config.toml
n_layer = 12
vocab_size = 9340
qk_norm = false
attn_scale = 0.102
tie_embeddings = false
parallel_block = false
init = "normal"
init_std_qkv = 0.0203
init_std_up = 0.0203
init_std_down = 0.00414
optimizer = "muon_variant"
lr_mult_o = 1.63
lr_head = 0.00435
schedule = "wsd"
final_lr_fraction = 0.0
Each number is 128 + 32 x the weight over its row's rms, rounded and kept within 0 to 255. Layers, rows and columns count from 0. Numbers have three digits each. The size before them is the row's rms in percent of the matrix's.

# layer 2 MLP up, 4608x768, rms 0.0544, rows 2088-2109, columns 256-319
108:165183106126152137125089144133113112145136179190131145153124120119154161088087159115150100141120096105114150144063131120115126112136128129103071065147151073101113123109114065097106101111101194
093:204158131113136180158144139130073130102168072086143064132103157158090191060131090185063103133176118120118135123135161169123112109059131110158084087116160076170091111142177124140110110107116138
114:159104120101111036170103114108147060129126094124138122108182120113167144139150146114119112082151116092077134114136119132136089113120112124127135154180115168142129098133143125130217104170149129
098:128093102152074106151208114092144125188082110110162150147160119187142113144186055118121173051115127141076160161124084110136107140119054167107112149139070115180147067141141186107101158113145207
096:173137108099130082132107163123121019132123165114085117031125165115104078093067208178122114151154116123119180127130135077145144117102191082109154170110115119129105117158141120134110126093154181
096:126068129135100170147151168130083145173165127132135157165110135107131122110074156159049115128158151160086151109107128091100073122128069142082111182131119062123133066134094080155102164129131103
099:089143097094130087137148168116133115135093171141097173103135144177163151163097072066084103108184092135123133111019170131077047158150129097089078125128048102152192125103114123181077109122108167
107:131091127177108135166139125093121134132153112139121156139149135120125113181175082149108106124087131130098093149050119124115165108131132143094098058170147197113168131162184126142152121151086119
101:081147086095128121079139178160153038180144140136144171113099124186131178087140120106199116132137095199063137083060082102130069143143151150115056106115078100132133170172129108089131128165141163
101:114147128023151109080104191149128163105139139144084112176094106099177153106185096164172124139128115085116099207084083171098086103127079127109131115115119130116114148136101129161131101117082099
103:083147123143098173169095098146120125140141173122122162124141204123114146092115099076114119105101099162146074145112048121122128071166153160048108125112112111144155138071088111095147102099177176
104:186112121143144083169142101183080171116164158095196101134135172100147114136150120149162135133161155080165152099082114180115117132117130137092043154116171123171125115146139109165108106176189167
098:127117106086102143146031152118129166132141094155157106096099105186149156113173112112101093078109121151167174137106150125124079146144006133156128098149142153104083124146158119106098153171078101
101:112108089128147118110128117158125150084078173116115159145164134128174120114146160101177064128120138162125168063140149120106159086138119147184125149028072141143138137103170082131148185135122116
103:166153135122089163123111147121136164178147173149110137104184121119119144146112112097106110186137052203111173111162085158090146150181204107101132155107117144152142138085168121136143112106106088
104:098125141088151113153145081095154178081094130127099159092139164092132204188119142159114101131154131080151112137154144102113131150134066126161126138136125128137146124197129108160195100188089158
101:140142119143120163104050158131124143095099078132174159174134101154132118118140145094105123106095100137079114123127145138115146202150119113172086119134116130128143118143161163102088163097156151
107:152102167119118128153090115158131118101149183112119133174134114152090134106099107160140073147169093144093089134080127046195122126105142118185136180104116136143111107119136133195095138142100134
075:167109115189119134100174178096113117153158023123088097158131079175117141180117107177114109220130171095119124118175110108119121136131126164151141121083067124126178133055082143149133055145113086
099:161095102133166145110063123206130075085111111095160062151139124159149062094138145135073127132110173153085138114121134123146142151143107184159116105073120088119113145169124128162127173122130127
103:125120094054093116139087120139133091116134203094072159133121053172105124092099184144102085186203102087138182106085103165131156180087118106084140139159113090154092168117087162147148083054173134
102:091097166175106106153148137057138111123110110151138109102118162086082137157093122064091124091131100173102099114098130057146116143102166103180144155102113184117167145090123172129156112077052138
# layer 2 MLP down (transposed), 4608x768, rms 0.0215, rows 2088-2108, columns 256-319
105:192036107116074119156061178148176143099108114137114113112116130135116119165191115140095131167075187134124095107093062107089098210122097122053126102150163149105155127131068178105152041127116104
093:056123140107089110192162180141122119109108102142151073130142110130141159124169142123160167151114097112136117121111186137187169114152187056122154152164133166192099111071090132106100219118068188
110:165140111162132173168138064114149104146119133127100121159131171149127127090115093154159162135154110140121097125112111148076091163171096125146116098211101109088120131141076096088164179143174146
096:095104140105129126131107104119127090162122124124122108120145052087126196151111121139171097217143191123082060085101186163097163139113161111146128176139137102060162159130098159141136065132148113
098:105040160137115185126115096215134176157145087135130090135115136164167156138135116097119137058088155150094153161119149138170149083138100128164145111110123104159139148108137129153163106147115158
094:151144100142147104092104123119121159156157157123171119199138130137064146060121175136096140097149111114138124097136107118152118115113150137150117187127112111163156138091163161097157121107084138
104:126154157111088165130082077131126084125113132122126145104132100110127086114104181064119146157135117142152114183198105160151194118181144171122134159084107126092131123117155192151163139129149133
102:135128146159135134098153119043097136141166132099071102148156138154128071157097114120097136079119181171178202095115135151101117174092086135125088147114108122094084103155082118174130168132101094
101:218133099188135112100101048113168142122137106114096077137121147144189178101141106182131125124198172121111154137157147093147123136160139164122161160127134110152098142135123083119117136156209119
102:087142136120171171141152124117178109140070058052108089178125158132106078112103112174086129139092139126153128096120145161103142115097115132096108164148130129148103135198154158135138143126083100
099:168082151150204221135143146115130182106095124158152119123132102121197064140137160164179164121148147124138148158154114106112141139136139093063074074105152134093110166098103078157118118095146052
100:126104147104084119141094093158140190114114151103127129164064133109127093113128146102147060138083199109148149162176141100131124101196080094074168162174153115124133151127116155077153142088149145
097:120191168087127082076140134152096146126119154101101107084121122128102111099109106141097107081084100091144165128141110115114101084170167104126115123152138103124141122116156114115133152096108183
101:125066171139079186131146114214118163130139092111132172121109147151134126111142087129113143124087168129129176084155115111119083140169110156018102100165146134093153116138116139154098066139151162
105:115065170131118135137091087101119105119026095105144097169050158170178103155126129063074099156161147101145157157149174152117120146149121134128136139130113131134059146116115096154105123069132134
103:158101137148174081061164118123091077127161118114123177091156169106115122057111152133158142103136115182181128135134104145152116147135121109114157119130100165130126128105134082147064131116098144
102:155124109108188104124140097115147148061156147155172116106165130127082142136113093150156124152121149150089175127120101178195056105122115086079205111130159104162121107089097142161136162137131096
110:196130113123107149155129114085106147153129085185124116112194122123167111088122116127145126109120102164096136152154077116137151114130091060124153160060172147153153086091161070118139161105076111
070:145097174102133131161054180146123129137134124090106165109142097124139092123111091154135132085150139097129115146081151118137103186136141075138169158089135153122092141152115170110132125119106073
101:217133129118087109126142115134116106108099099148135161082164155125089128093114137161200112155132168106158131072121164167067076122084085114110165171120080141155122114127098158085138138155084160
102:134089157138194095147140125074120164108111098114118096143183162134093111190087136153119105107100140136116191144165167081159136123211118192112127069119115120142163175176031120137140127126081156